{
  "vocab_size": 2048,
  "activation": "relu",
  "rope_base": 1020.0,
  "attn_scale": 0.14,
  "tie_embeddings": false,
  "init_std_o": 0.00469,
  "lr": 0.00964,
  "warmup_steps": 62,
  "decay_fraction": 0.692,
  "train_tokens": 103500000,
  "dataset": "wikipedia_en"
}
Each number is 128 + 24 x the weight over the matrix's rms, rounded and kept within 0 to 255. Layers, rows and columns count from 0.

# layer 3 MLP up, 896x224, rms 0.161, rows 303-402, columns 160-191
[[160 138 101 151 119 152 136 153 159 213 137  92 150 116 150 117 143 142 107 105 134 102 130 140 168 125 120 116 152 108 134 133]
 [151 135 119 102 128 152 150 128 127 133 151 132  67 112 142 109  84 104 155 130 156 167 151 140 133 158 180 109 103 136 157 111]
 [124 119 123 102  90 142 120 137 152 125 146 110 157 120 157 147 114 119 120 147 152 121 119 101 130  87 117  95 108 135 120 139]
 [132 107  91 111 104 113 144 114 109 157 123 165 137 104 145 111 108 128 149 141 127 104  97 124 107 131 132 122 128 136 139 107]
 [135 135  88 129  93 173 123 167 125  97 136 143 140 150 170 115 119 127 135  96 147  88 129 192 182 144  96  98 161 124 138 155]
 [ 95 129 167 143 149 139 139  80 144 135 111 160 106 107 134 149 108 129 126 128 117 113 150 122 169 111 109 129 136 145 119 123]
 [120 139 140 109 112 102 124 127 132 172 116 101 121 131 128 100 174 145 125 158 124 115 149 144  99 143 100 130  98  81 100 130]
 [164 112 112 135 175 155 171 120 136 119 150 170 139 113 153 142 106 128 142 143 100 110 127  94 146 110 117 140 161 129  89 119]
 [ 79 113 137 147 137 154 134 111 165 130 126 168 172 118 108 117 111 104 127  97 139 130 114  96  84 141 128 173 135 151 129 135]
 [118  99 105  96 135 167 133 139 186 168 141 128 142 144  94 124 166 173  77 120 143 111 157 149 128  96 123 103 161 121 111 126]
 [126 130  79 144 147 110 117 121 142 123 120 150 122 109 136 107 157 117 126 109 125 118 136 113 142  92 123 155 135 154  85 111]
 [117 134 138 154 112 126 142 132 125 141  90 102 127 167 134 154 136 152 160 148  85 101 123 160 162 125  43 126 105 131 156 137]
 [ 92 100 141 150 114 100 154 137 126 143 126 138 138 131 110 121 127 143 150 144 113 112 158 111 101 153  85 151 191 183 117 134]
 [118 165 135  91 113 150 105 135 142  81 100 136  88 127 186  94 127 161 120 130 162 141 111 105  96 154  96 146  78 144  83 124]
 [205 143 125 139 191  92 124 140 115 122 159 104 154 165 133 142  94 140 152  94 141 149 129 133 120 129 145 138 194 135 116 169]
 [ 94 138 131 127 143 131 132 119 160 164 106 144 134 129 125 124 105 117 119 125 130 128  87 147  90 129 122 135 155 137 111 137]
 [ 91  94 122 143 134  91 144 128 104 121 150 159 158  96 167 119 148 121 117 163  88  92 111 117 101 145 155 168 138  92  99 100]
 [124 119 131 113 143 123  69 164 138  97 134 115 147 112  82  82  98 122  97  86 139  97  76 122  94 160 131  99 125 104 132 137]
 [112 105 123 131 169 142 152 122 118  99 156 135 114 148  97 133 100  64 159  98 148 187 124 103 142 106 127 128 152 116 131 124]
 [166  92 168  98  78 104 125 140 190 130 174  99 144 111 136 116 151 164  97 133  79 140  98 110 150 109 150 103 129 109 113 101]
 [117 117  76 119 167 101 145 144 124 132 153 119 125 153 112 148 128 121 127 105 112 119 110 148 140  63 123 138 146 137 136 163]
 [132 124 101 127 131 164 154 172 131 163 129 122 161 107 112 115 122 103 122 158 173  69 165 129 119 132 100 146 127 125 102 110]
 [101 153 174 104 133 140 152 139 180 135 124 103 110 149 165 105 123  94 120 115 139 132 122 138 106 116 122 115 143 124 100 116]
 [157 114 139 103 157 151 122  75 135 152 111 159 107 155 157  98 142 134 148 138 117 163 115 134 140 136  82 121  83 113  75 149]
 [123 153 151 124 124 115 106 156 128 121 139 164  98 129 168 165 135 147 122 109 116 116 126 121 166 120 117 129 148 138 118 173]
 [115 137 152 127 151 102 150 136 151  76 101 116 155 139 108 127 121 121 133 125 119  98 175 139 122 144  93 112 129 137 147  94]
 [ 84 151 137  95 130 126 171 109 109 117 100 115 128  80 127 155 140 105 139 100 152 135 172 117 145 179 111 115 149 136 114 139]
 [118 142 157 152 129 121 122 132 150 101 153 137 104 134 125 162 147 173 111 126 164 158 105 140 129 158 124 122 138 132  89 160]
 [132  98 109 137  83 131 176 126 125  78 167  88 135 132 130 172  93 108 165 162 131  88 159 125 116 125 141 151 143 113 105 141]
 [175 108 174 109 164 142 119 111 117 147 119 137 152 139 122 131 102 138 146  84 132 156 119 143 134 167 133 139 111 140  85 114]
 [150 126 125 129 155 130 181 103  90 113  82  93 106 108 156 140 122  84 140 126  74 134 116 164 108 126 117 147 130 131 166 112]
 [131 173 122 143 140 141 133 146 150 169 107 126 118 118  91 159  84 153 167 100  79 140 109 121 133 143 120  81 113 106 161 109]
 [120  66 127 163 174 100  92 122 161 151 141 180 139 137 127 146 141 166 121 121  94 105  76 167 104 136 102 117 169 122 110 146]
 [155 140 124 133 161 137 121 125 153 135 120 126 112 168 113 164 142 169 110 109 115 137 153  94 145 157 172 127 123  98 144  87]
 [138 117 122 133 112 142 140 104 129 110 154 138 133 174 156 126 114 160 130 127 124  97 155 175 134 138 136 141 102 153 113  88]
 [ 77 114 107 128 138  95 146 133 102 109 115 146  97 108 123 113 115  85 103 139  93 102 143 127 190 114  94 153 124  88 152 117]
 [141  99 137 144 147 118 107 137 128 114 174 143 140 162 105 119 132 112  85 120 108 155 124 128 120 105  98 127  81 134 115 165]
 [172 131 131 132 132 124 111 115 109 104 104 116  84 170 134 127  94 130 154 179 126 120 139 130 155  92 154 143 142 125 109 153]
 [148 113 141 132 171 107 137 167 110 127 124 151 146 169 109 136 124 156 101 120 176 117 141 148 169  90  76 146 130 148 162 145]
 [158 137  99 140  85 120 125 175 135 122 151 122 110  92 118 133 151 114  96 125 113 116 119 128 137 116 110 146 167 117 121 133]
 [123  94 123  81 120  95  70  99 142 140 111 135 116 106 117 121 129 113 127 140 131 162 162 127 127 113 183 123 140 113 139 135]
 [102 140 140  67 125 121 122 130 135 102 157  99 138 153 139 142  87 135  93 134 141 115 166 107 129 109 135 128 109 182 155 107]
 [101 153 111 144 128 119 143 141 143 126 108 150 146  81 146 150  85 118 141 156 104 120 143  93 128 180 148 171 101 187 140 108]
 [131 169 176 133 126 153 170 104 135 130 163 127 100 115 142 114  96 112  91 131 122 112 141 103 109 102 172 119 151 116 159 146]
 [154 124 131 133 124 143 164  57 124 160 118 159  99 142 135 131  94  84 122 134 125 160 129 108 132 149 112 121 151 137 125 149]
 [111 161 123 140 114 121 145 145 141 148 129 139 151 158 128 160 108 129 118 115 115 138 149  88 158 100 100 151 150 144 169 108]
 [154 125 148 106 121 146 120 134 144 103 127 151 131 136  91 135 103 138 133 130 175 123 127 146  94 102 135 138 170 147 115 145]
 [113 123 130  97 124 134 112 118 114 145 125 119 159 120 109 137 104 144 133 104 142 158 115 131  85  85 119 135 165 201  86 104]
 [126 128 116 141  95 118 150 128 147 115 123 147 104 143 127  88 144 128 147 173 158 133 176  95 146 117 117 160 142 133 144 150]
 [ 96 124 119 104 163 164 114 126  92 118 131  83 152 122 102 172 137 127 121 131  86 107  78  63 109 112 166 116 158 148 129 158]
 [152 120 111  75 139 152 142 133 126 134 131  96 112 165 120 141 115 128 120  92 163 102 127 147 128 131  91 148 124 126 112 143]
 [136 128 138 106 155 149  87 144 215 125 145 109 159 132 118 138 146 131 177 124  94 130 110 119 118 142 125 107 112  83 126 159]
 [131 118  96 151 108 141 118 118 159 150 121 162 137 112 148 117 129 115 153 135  82 174  72 191 182  68 123 115 114 131 152 124]
 [169 102 107 133 106 132 131 154 180 131 165 128 112 152 120 119 141 125  92 132 127 124  88 107 140 133 108 145 125 149 107 186]
 [120 111 129  81 144  98 115 130 124 102 142 100 155 158 116 146 147 112 150 116 147 123  95 109  71  88 101 126 144 152 158 136]
 [103 121 140 173 135  86 161 147 142 105 114 142 180 148 150 128 139 112 112 172 116 152 129 136 133 127 123 182 150 144 137  82]
 [124 103 101 166 130 141 149 124 130 108 130 126 155 125 134  92 125 101 168 155 166 148 106 122 131 114 125 120 142 124 138 134]
 [174 103 172 122  78 154 125 122 130 136 121 169 112 130  95  94 134 138 161 102 166 141 118 110 105 150 117 120 123 115 143 156]
 [112 175  95 119 142 143 137 104 123 134 127 106 131 135 134 155 144 147 135 136 167 145 109 117 112 112  66 110 103 134 111 117]
 [ 81 154 117 133 137 128 137 107  97 125 128 105  99 172 138 148 125 136 125 165 178 118 151 122 122 121 147 122 152 149  64 169]
 [123 115 106 145 101 142 127 121 169 162 129 137 141  73 160 124 156 151 144 145 105 127  71 124 113 152 127  73 138 138 142 132]
 [ 99 139 118 159 146 119 110 152 122  98  73 122 138 119 156 167 107 107 140 135 127 128 158 149  79 127 137 105 131 161 129 129]
 [137 132 133 150 140 109 137 153 100 160 134 152 139 109 118 157  87 128 120 119 114 153 123 118 161 111  82  97 154 140 115 154]
 [148 159 104 126 113  76 155  98 134 148 134 131 133 124  82 145  95 133 137 135 117 111 149 180 125 116 107 130 119 130 112 104]
 [ 76 130 139 148 162 138 132 100 106 124  84 118 123 134 154 104 134 135 112 107  92 136  83 122 126 186 132 112 169 133 111 184]
 [125 162 113 152  96 160 141 126 129 119 132 158 129 150 134 107 119 135 133 170 102 138 102 115 149 146 175 155 151 119  72 138]
 [ 92 101  59 123 108 135 124 120 144 103 150 127 139 134  87 129 141 120 105 133 167 167  98 163 166 106 147  85 120 127 122 132]
 [ 96 117  74 132 153 148 150 139 115 130 101 108 191 172 167 173  90 163 141 107 151 111  89 122 128 168 132 125 140 120  69 113]
 [100 124 102 151  93 108 126 149 105 160 125 129 131 124 127 140 132 119 106 125  95 148 146 120 145 135 106 109 114 159 163 115]
 [146 124 151 113 153 173 132 127 150 124 161 119 136 135 124 149  96 101 125 124 117 123 116 144 118 131 130 143 137 132  97 154]
 [166 123 165 139  71 153 133 108 136  97 112 125 157 118 127 144 151 160 138 123  67  88 144  79 137 130  98 129 153 122 114 132]
 [100 105 159 110 137 113 119 138 107 106 148 111 121 148 175 160 136 141 146 116 114  64 115 136 195 127 159 134 157 166 125  75]
 [175  88 148  98 142 141 143 119 143  84 110 113 114  96 108  95 147 136 109 101 137 124  81 155 105 152 141 135 119 102 148  81]
 [124 105 127 130 120 122  69 176 126 151 150 122 170 105 126 140 131 127  98 135 113 110 149 138 135  81 139 104 108  99  81 149]
 [111 170 130 123 164 113 141 121  98 139 108 112 103 136 115 114 112 114 122 169 147 146 120 138  99  70  96 128 115 134 137 119]
 [150 108 149 201  75 149 112 151 149 125  96 151 120 134 130 144 121 101 168 190  65 137 112  81 126 134 115  89 161 144 138 128]
 [164 139 126 145 168 121 146  96  65 154  87 108 135 133 117 133 109 153 135 174 108 157 142 166 161 124 132 135 138 124 112 144]
 [136 148 121 110  88 114 113 126 122 114 112  95 142 128  98 161 177 137 131 140 159 133 171 124 120 155 124 104 113 135 117  92]
 [167 147 168 149 122 128  99 105 152 152 152 157 183 121  99 119 132 119 151 125 143 145 108 114 112 103 138 124 149 135  86 124]
 [157 136 121 113 127 105  85 119 132 157 134 120 129 127 114 140 120 101  99 117 101 118 150 110 148 103 166 108 143 110 113 142]
 [176 156 154 112  98 103 120 158 127 130  89 181 138 127 140 114 136 159 162 128 162 152 149 136  97 123  84 153 129 143 122 139]
 [149 107 163  90 136 140 172 131 105 140 133 145 131 135 151 111 141  98 151 114 143  84 105 134  88 129 138 117 159 125  70 177]
 [118 141 155 100 160 160 143 131 132 125  99 121 118 137 134 115 112 161 118 117 144 102 147  94 123 149 110 128 155 102  92 162]
 [208 154 124 110 127 155 147 138 128 139 131 102 127 133  91  96 136 101 147 143 111 112 197 126 146 128 137  99 103 149 140 131]
 [135 144 148  83 160 134 150 154 114 140 126 134 105 174 164 143 149 139 172  71 122 117 155 180 126 138 170 141 127 146  96 120]
 [147 152 138 153 161 120 115 172 111 149 122 134 158 132 106 185 115  99 139 130 129 129 112 114  89 150  90  91 120  66 127 115]
 [140 132  97 110  87 143 139 170 142 137 112 167 114 131 174 102 129 108 172 118 148 152 127 139 126 146 137 141 144 111 128 142]
 [154 128 176 121 131 116 137 205 140 167  96 136 148 114 141 115 156  94 116 151 110 142  91 117 129 135 104 131 152 158 105  80]
 [115 135 155 127 157 132 127 109  82 137 112 141 140 124 142 184 114 125 134 160 132 123 148 114 157 145 143 108 114 116 136 130]
 [165 190 131 134 148 160 114 154 109 135 158  95 124 126 206 116 115 141 127 177 104  83 168 134 145 159 137 139  93 127 112 128]
 [114  69 138 138  70 124 103 132 171 105 115 127 131 137 106 120 127 116 110 185 109 137 129 146 132 115 147  96 152 147  92 100]
 [118 123  85 138 163 137 161 108  82 142 100 145 169 118 152 110 109 156 119 169  99 121 120 165 167 129 132 104 120 106 133 161]
 [ 78 111 127 144 163 127 115 152 127 151 135 142 150 157  96 146 105 121  94 131 118  86  96  89 105 108 139 119 134 154 130 142]
 [100 166 141  91 156  89 165 128 112 106 108 154 125 104 163 157 116 161  81 151 131 124 141 133 138 139 121 136 147 149 133 132]
 [159 179  89 112 140 113 117 132 155 140 165  96 125 123 123 140 149 161 126 145 141 179 167 148 158 151  93 132 123 136 163 143]
 [107 126 116 100 127 206 106 147 104 126 108 110 141 115 130 117 114 125 154 129 178 137 113 156 156 104 107 113 145 144 149 119]
 [154 167 132 138 153 179 139 125 104 154 143 148 112 135 131 132  97 106  93 119 179 143 150 128 113 135 124 113 160 117 138 115]
 [149 138 129 138 158 168 111 144 105 136 108 168 133 129  97 142 143 166 167 115 100 171 102 128 101 136 147 134 108 155 129 109]
 [122 110 140 129 103 123 122 146 125 136 183 106 113 155 111 125 152 148 101 134 141 135 175 138 148 123  92 126 160 137 136 129]
 [137 140 118 126 116  81 125 128 176 163 161 130 124 145 112  82 116 128 136 114 199 128 131 119 162 150  99 100 137 155 112 190]]
# layer 3 MLP down (transposed), 896x224, rms 0.0455, rows 303-402, columns 160-191
[[122 126 151 133 146  95 124 126 139 106 133 154 148 112 110 117 102 134 134 157 119 153 157 119  79  95 180 112 136  93  79 104]
 [141 134 154 120 170 105 125 127 139 147 112 180 162 113  92 156 104 163  95 123 118 114 113 119  91 110 124 148 146 106  83 109]
 [109 107 125 144 105 142 131 100 132 125 120 150 166  92 118 128 135 130 136 117 132 119 140 194 153 159 109 122  96 117 147 116]
 [141 135 182 152 137 125 116 151 144  66 130  79 112 102 137 131 171 148 130 114  84 125 142 196 161 156 122 136 167 169 147 162]
 [126 137 148 158 134 116 153 137 137 138 101 138 113 108 142 145 130 122 152 146 130 130 166 130 121 139 169 138 128 173  97 113]
 [116 123 118 115 105  96 105 163  81 102 151 109 154 136 148 153 112 158 102 106  89 139 133  98  98 144 106 117 131 118 114 117]
 [108 174 121 110 132 105 135 120 172  94 142 149 155 105 146 148  97 126 141 130 120 135 105 125 137 126 146 153 128 118 147 147]
 [112 146 163 115 120 104  67 121 119 125 117 116 138 107 111 142 165 124 122 168 146 139 116 123 152 172 145 119 138 164 142 141]
 [175 149 165 112 107 121 126 120  73 144 137 103  88 145 101 132 146 135 130 192 129 102 133 179 150 109 180  87 142 113 107 126]
 [149 155 154 173  78 112 149 106  96 125 137 135 146 121 162  84  77  93 147 118 120 118 126 155 117 177 130 185  98 150 142 134]
 [122 118 160 103  98 147 121 139 139 126 157 114 143 154 112 129  82 139 132 121 140 155 127 149 122 156 136 119 124 112 181 153]
 [100 161 131 135 117  94  88 136  66 186 136 128 130  77 125 144 102 136 126 164 133  95 157 136 142 128 158 174 119 159 121 135]
 [119 129 132 142 171 140 195 110 132 118 122 106 132 151 168 153 112  81 106 160 108 142 139 148 146 137 114 144 136 111 157 140]
 [136  89 118 142 111 133 140 129 135 176 121 136 145 159  97 118 140 120 135 144 112 124 147 173 151 113 140  83 148 140 154 124]
 [ 63 151 118 122  93 178 167 138 104 112  97 125 114 127 128 120 144 116 119 120 122  79 132 141 120 133  76 129 136 143 139 109]
 [145 112 152 151 122  99 108 133 160  89 144  99 127 164 137  94 163 118 169 150 173 107 154 133 175  68 180 117 110 117 120 113]
 [144 149 102 123 122 154  93 116 166  76 114 122  87 146 127 115 122 164 121  89 177 112 160 149 118 141 101 134  84 145 195 113]
 [113 142 108 144 135 112 152  97 105 190 116  97 103 129 158 175 157 126 153 160 142 155 193 139 183 101 111 151 121 158 100 116]
 [112 162 167 101 117 122 107 169 147 159 105 141 143 145 166 131 160 172 128 175 101  88 112 149 147 148 118  98 119 128 126 130]
 [128 128 153 147 143 115 176 122  99 107 140 141  92 143 167  90 111 134  63 135 152 117 116 117 163 105 128 128 122 103 126 111]
 [158 137 129 135 103 126 119 142 149 165 154 125 123 139 147  97 120 149  92 174 127 111 117 130 120 161  78 132 126 160 143 128]
 [110 153 128 123 119  98 105  98 109 131 111 122  87 129 132 146 126 119 146 103 114 163 118 114 147 102 156 119 128 100 140  90]
 [138 121 125 167  99 110 113 151 120  87 131  96 111 133  80 111 116 159 120 154 137  78 109 126 108 106 126 149 118 151 159 123]
 [129  94 112 144  98 139 121 109  96 104 165  83 135 148 139 151 113  93 107 122  97 108  90 107 152 162  97 161 149 141 116 113]
 [ 99 150 137 131 134 110 120 109 131 104 126 118 163  88  88 102 114 104 124 167 149 129 162 154 102 118 119 143 163 145 123 114]
 [149 133 129 133 115 136  99 110 111 175 161 116  93 125 125 154 127 157 117 148 148 140  94 123 160 120 144 176 113 109 122 130]
 [101 107 127 123 124  97 114 119 125 142 136 104 123 161 133  88  98 159  99 168 154 123 124 125 120  88 128 137 137 139 160 107]
 [134 120 110  97 138 104 110 126 121 148 140 103 142 163 166  81 100  96 135 134 100  95 114 108 145 125 136 136 126 168 158 139]
 [131 100 161 143 139  60 115  91 136 103 101 116 102 133  94 103 117 160 100 129 122 199 100  80 150 120 140 118 106 113 171 133]
 [ 81 129 132 105 113 123 177 140 116 106 115 167 202 156 166 118  94 126 124 110 153 117 144 117 140 123 105 119 107 120 143 129]
 [122 123 105 181 104 135  86  92 117 104 140 145 143 150  94 166 144 161 118 111 156 126 165  78 145 118 102 103 153 157  77 108]
 [116  86 123  97 137  90 125 125 118 118 164 111 123 112 134 119 139 118 121 182 147  96 101 130 146 104 123 175 161 129 113 158]
 [110 170 140 101 115 113 100 130 142 123 112 155 145 105 121 156 114 143 111 132 168 160 136 134 133 133  96 150  88  86 134 107]
 [132 150 147 146 108 127 125  88  91 100 143 107 210  92 148 142  86 130  96 171 137 160  96 145 172  91 142 145 143 122 119 174]
 [132 100 155 140 120 143 125 112 128 141  95 119 147  98 106 110 176 135 146  93 143 169 137 102 113 100 125 144 134 116 144 148]
 [167 156 151 127  99 114 111 149 129 115 140 135 121 136 151 153 152 150 150 132 159 122 137 126 101 159 171 110 153 133  86 161]
 [102 139 106 103 145  95 153 152 154 151 107 121  85  83 108 144 133 145 150 169 147  70 141 149 126 152 147 144 122 118 132  91]
 [139 112 115 111 173 118 139  90 115 107 132 131 132 109  95  92 119 125 131 132 148 135  92 126 120 144 107 115 122 162 118 101]
 [109 131 128 130  98 146 136 116 103  92 119 136  83 121 135 140 123  93 156 145  97 107  89 124  87 155 161 168 128 130 134 139]
 [ 94 129 180 150 161 102 149 107 112 106 120  96 129 145 122 106 165 170 142 117 156 145 114 124  78 143 149 117  78 106 110 127]
 [131 174 111 161 125 113 161 142 129 141 171 129 157 143 153 100 178 150 122 114 136  99 104 157 146 138  65 146 117 150 102 156]
 [114 145 139 167 113 134 127 149 138  92  79 180 124 129 140  99 137  81 120 134 136 152 100 128 124 134 135 155 146 118 109 109]
 [175 100 117 141 121 123 148 103 122 133 145 136 100 200  93  67 187 129 147 110 154 138 104 142 118 116 140  64 101  77 130 128]
 [104 100  96 137 144 134  81 162 136 109  65 119 138 162 102  81 182 133 124 124 119 150 108 112 126 146 134 133 118 114 106 128]
 [ 73 121 155 176 153 140 170 162 111 116  97 143 182 107 137 187 108 141 145 195 145 138 100 179 119 150  84  98 150 155 126  72]
 [171 110 145 125 127 166 101 121 102 154 110 105 144 120 129 126 121 109 144 108  79 105 153 133 112 145 137 110 101 122  95 106]
 [132 129 129 133 139  88 104 122 115 143 110 142 140 132 177 112 111 141 104 132 131 149 169 124 141 130 105 144 106 129 122 132]
 [158 110 129 134 161 139 146 147 119 126 121 131 119 121 173  96 134 116 139 141 122 123 102 136 176 120  83 142 107  74 127 136]
 [143 124 114 137 142 135 128 123 111 141  90 113 188 109 162 169 143 102  99  77 119 138  74 162 125 130 139  67  96 129  93 119]
 [106 131 146 138 121 112 105 133 181 142 108 161  92 126 179 100 118 154 166  99 127 187 138 168 145 111  94 122 127 157 152 123]
 [119 125 107 163 157 139  88 138 163  95 130 139 106  90 130  89 128 129 109 162  90 125 137 128 128 126 140 131 123 145 132 143]
 [120 143 127 142 100 117 122  95 100 131 107 139 120 140 121 107  82 149  98 127 151 119 132 194 145 112 148 136 161 154 124  81]
 [138 160 141 101 137 105 112 108 112 140 112 122 130  78 103 115 117 142  86 113 106  72 165 118 139 164 111 182 122 129  73 135]
 [105 140 150 140 145 120 106 110  76 127 130 115 143  92 146 139 124 138 126 120 143 123 150 151 133 121 133 113 157  88 110  80]
 [118  89 127 131 116 145 123 143 130 129 115 186 134  87 135 122 124 142 111 143  84 117 148 156 186 158 155 118  89 138  86 133]
 [157 158 142 114 116 131 102  91 103 153 129 107 119  99 121 126  88 135 168 127 138  83 131 139 114 122 110  86 135 112 125 162]
 [141 154 132 120 158 136 123 118 131 128 142 119  90 116 126 149 112 187  93 120 128 111 137 129 162 139 150 135 140 151 125 163]
 [101 101 122 166 162 105 106 151 138 147 143  94 143 126 135 155 115  98 111 173 126 142 145 139 170  99 141 149 109 151 113 129]
 [155  77 120 147  86 124 152 116 138  91 105 146 133  89 110 143 114 138  97 141  95 125 141 142 122 134 168 136 165  95  98 100]
 [132 129 117 161 124 156 105 158 159 118 161 129 145  90 119 135 128 133 157 139 103 126  89 135 144 159  90 151 191 114 119 124]
 [123 152 151 134 133 148 136 139  97  75 167 104 139 153 104 129 135 101 165 161 142 129 156 140 117  97 168 190 125 105 106  83]
 [187 129 126  98 103 171 154 131 142 140 145 133 110 149 119  75 160 100 128  88 136 154  94 117 137 126 153 124 144  98 121 127]
 [134 160 116 125 128 141 124 109 120 109 116  89 111 165 147  97 124 102 140 133 135 131 138 133  80 133 183 160 113 122 144 130]
 [105 113 150 164 153 155  84 180 123 117 116 135 153 130 130 126 147 143  92 130 108 181  93  80 143 163 160 145 145  93 158 117]
 [163 124 169 133 138 135 147 139 158 141 165 104 139 112 131 137 158 102 126 147 153  88 173 140  98  93 108 139  98 154 111 102]
 [122  80 138 110 130 132 112 140 135 114 128 134 144  98 145 187 115 103 108  84 153  99 130 133 112 137  87 104 154 135 187 123]
 [132 125 159  98 117 156 136 153  94 153 102 157  96 132 167 118 103 115  87 134 100 139 164 132 111 139 119 127 121  92 132 127]
 [ 98 127 143 136 129  91 116 165 179 131 193 127  91  62 118 115 145 114  75 139 117 148 152 137 116 128 137 170 113 124 169 121]
 [127 152 141 115 183 146  91 150 149 119 129 137 104 136 125 135 137 142 143 125 141 116 113 117 129 134 133 147 151 145 114 161]
 [142 150 106 158 116  67 102 143 125 129  84 140 144 148 155 138 144 156 111 114 145 110 133 144 174 136 111 130 141 129 116 109]
 [120 180 120 133 135 114 120 123 131 174 151 156  89 121 156 118 136 103 119 140 194 142 129 166 110  87 150 122 132 150 118 128]
 [126 151 105 124 101 152 134 115 137 144 108 162 154 128  86  87 115 124 142 124 160 178 143 131  83 114  84 143 114 116 142 168]
 [121 191 140 153 117 118 128 128 127 186 136 117 157 132 158 119  95  97 124 114 133 102 173 111 126 124 137 149 106 108 145 189]
 [148 150 140  50 143 132 130 127 159 166 113 127 160 143 132 171  64 132 119 123 152 108 102 139  91 100 147  91 146 129  71 116]
 [149 139 126 133 145 105 116 136 129 139 130 121 157 121 113 147 132 130  92  89 128 125 111 175 142 106 151 154 136 142 119 132]
 [151 154 102 101 154 150  95  90 114 120 173 141 146 135 103 125 111 125 115 128 156 130 133 183 127 101 124 107 115 115 112 130]
 [ 94 109 148 115  57 152  76 114 136 148 150 123 120 138 199  85 163 146  92 148 119 121 116  94 121 132 114 111 150  72 144 130]
 [127 140 144 104 130 113 122 107 145 101 147 134 150 107 121 123 122 151 174 125 120 108 132 134 122 150 116 122 148 130 172 150]
 [118 106 113 114 118 133 162 146 117 131  89 146  85 135 149 133  98 127 119 116 116 131 148 141 131 128 122 121 130 137 120 109]
 [151 134 199 125 116 141  89  97 112  77 132 125 115 139 110  94 123 121 150 156 127 142  48 118 152 107 139 122 135 163 110  96]
 [ 94 112  88 144 154 150 136 119 122  66 196 104 136 111 144 135 108  92 121  84 109 147 107 116 125 143 174 104 109 122 171 124]
 [118 168 105 134 130 133  98 132 133 128 144 115  97 112 116 125 132 161 120 125 117 156 138 131 141 136 125 155 128 116 167  88]
 [117 109 109 145 100  97 105 156 118 160 129 110 108 127 115 162 143 138 144 141  98 118 111 122 107 156 101 139 131 135 150 123]
 [ 95 112 145 109  97 112 148  99 143 132 173 139 144 131 140 171 120 163 159 109 152 143  82 130 138  94 143 148 159 115 151 101]
 [ 92 116 103 150  74 120 108 146 152 147 153  91  86 106  91 159 103 121 109 131 122 132 145 160 121 144  71 125 112 100 159 151]
 [136  71 102 134 135 101 148 124 134  81 142 168 101 155 144 153 124 112 107  82 129 110 158 134 117 130 170 115 123 176  94 128]
 [ 94 134 179 175 103 100 120 108 114 121 165  82 155 122 101 127  95 144 104 138 102 109 137 114 115 149 150 123 111 182 112 178]
 [129 121  94 101 141 128 136  57 104 118 154 114  93 125 104 154 106 142 133  78 147 128 145 122 115 128 141 120  98 130 135 172]
 [127 108 112  99 147 114 118 132 167 180 121 108 103 133 128 107  94 101 128 146 136 158 145 133 172 113  55 103 203 121 109 121]
 [104  85 126 138 108 117 116 117 170 116 106 149 117 119  93 134 125 126 106  99 131 143 104 141 114 131 129  87 112 104 157 134]
 [ 93 128 152 105 125 130 150 130 147 136 120 179 129 125 135 111 124 139 138 126 124 102 111 114 120 125 158 152  93 120 138 118]
 [120 165 169 128  77 145 113 129 131 125 157 165  92 106 145 148 121 121 125 118 153 141 121  89  65 149  85 141 154 170 147  94]
 [176 153 145 135 104  98 156 115 127 109 126 115  89 109 173 117 148 153 156 179 162 146 120 194 195 138 101 141 121 105 142 122]
 [124 145 141  98 149 127 121  96 128 148 101 117 128 118 125 138 147 147 129 179 154  95 126 135 160 170 103 113 111 130 105 107]
 [171  89  84 128 110 143 111 116 131 102  99 146 111 120 118 136 142 138 176 134 147  91 119 173 118 111 129 144 129 104  95 131]
 [137 127 119 171 155 108 177 100 155 100 132 157 133 127 133 105 132 140  84 117 149 110 132 104  94 103 145 115 115 125 107 137]
 [117  78 118 138 116 132 126 115 135  88 120 129 115  98 138 147 153 142 122 144 120 128  92 128 130 148 150 147 136 154 111 147]
 [ 77 125 118 119 130 107 158 139 160 132 118  97 102 115 160 158 148 116 101 157 117  89 143 120 125 110 120 117 156 136 131 136]
 [126 118 122 113 136 108 150 135 119 103 114 153 135 117 151 148 142  85 126 157  90 149 148 122  80 131 151 128 142 123 110  86]
 [133 127 129 120 145 136 161 113 108 100 125 117 151 135  97 143 157 128 111 122  70 115 127 138 102  89 122 169 142 102 135  66]]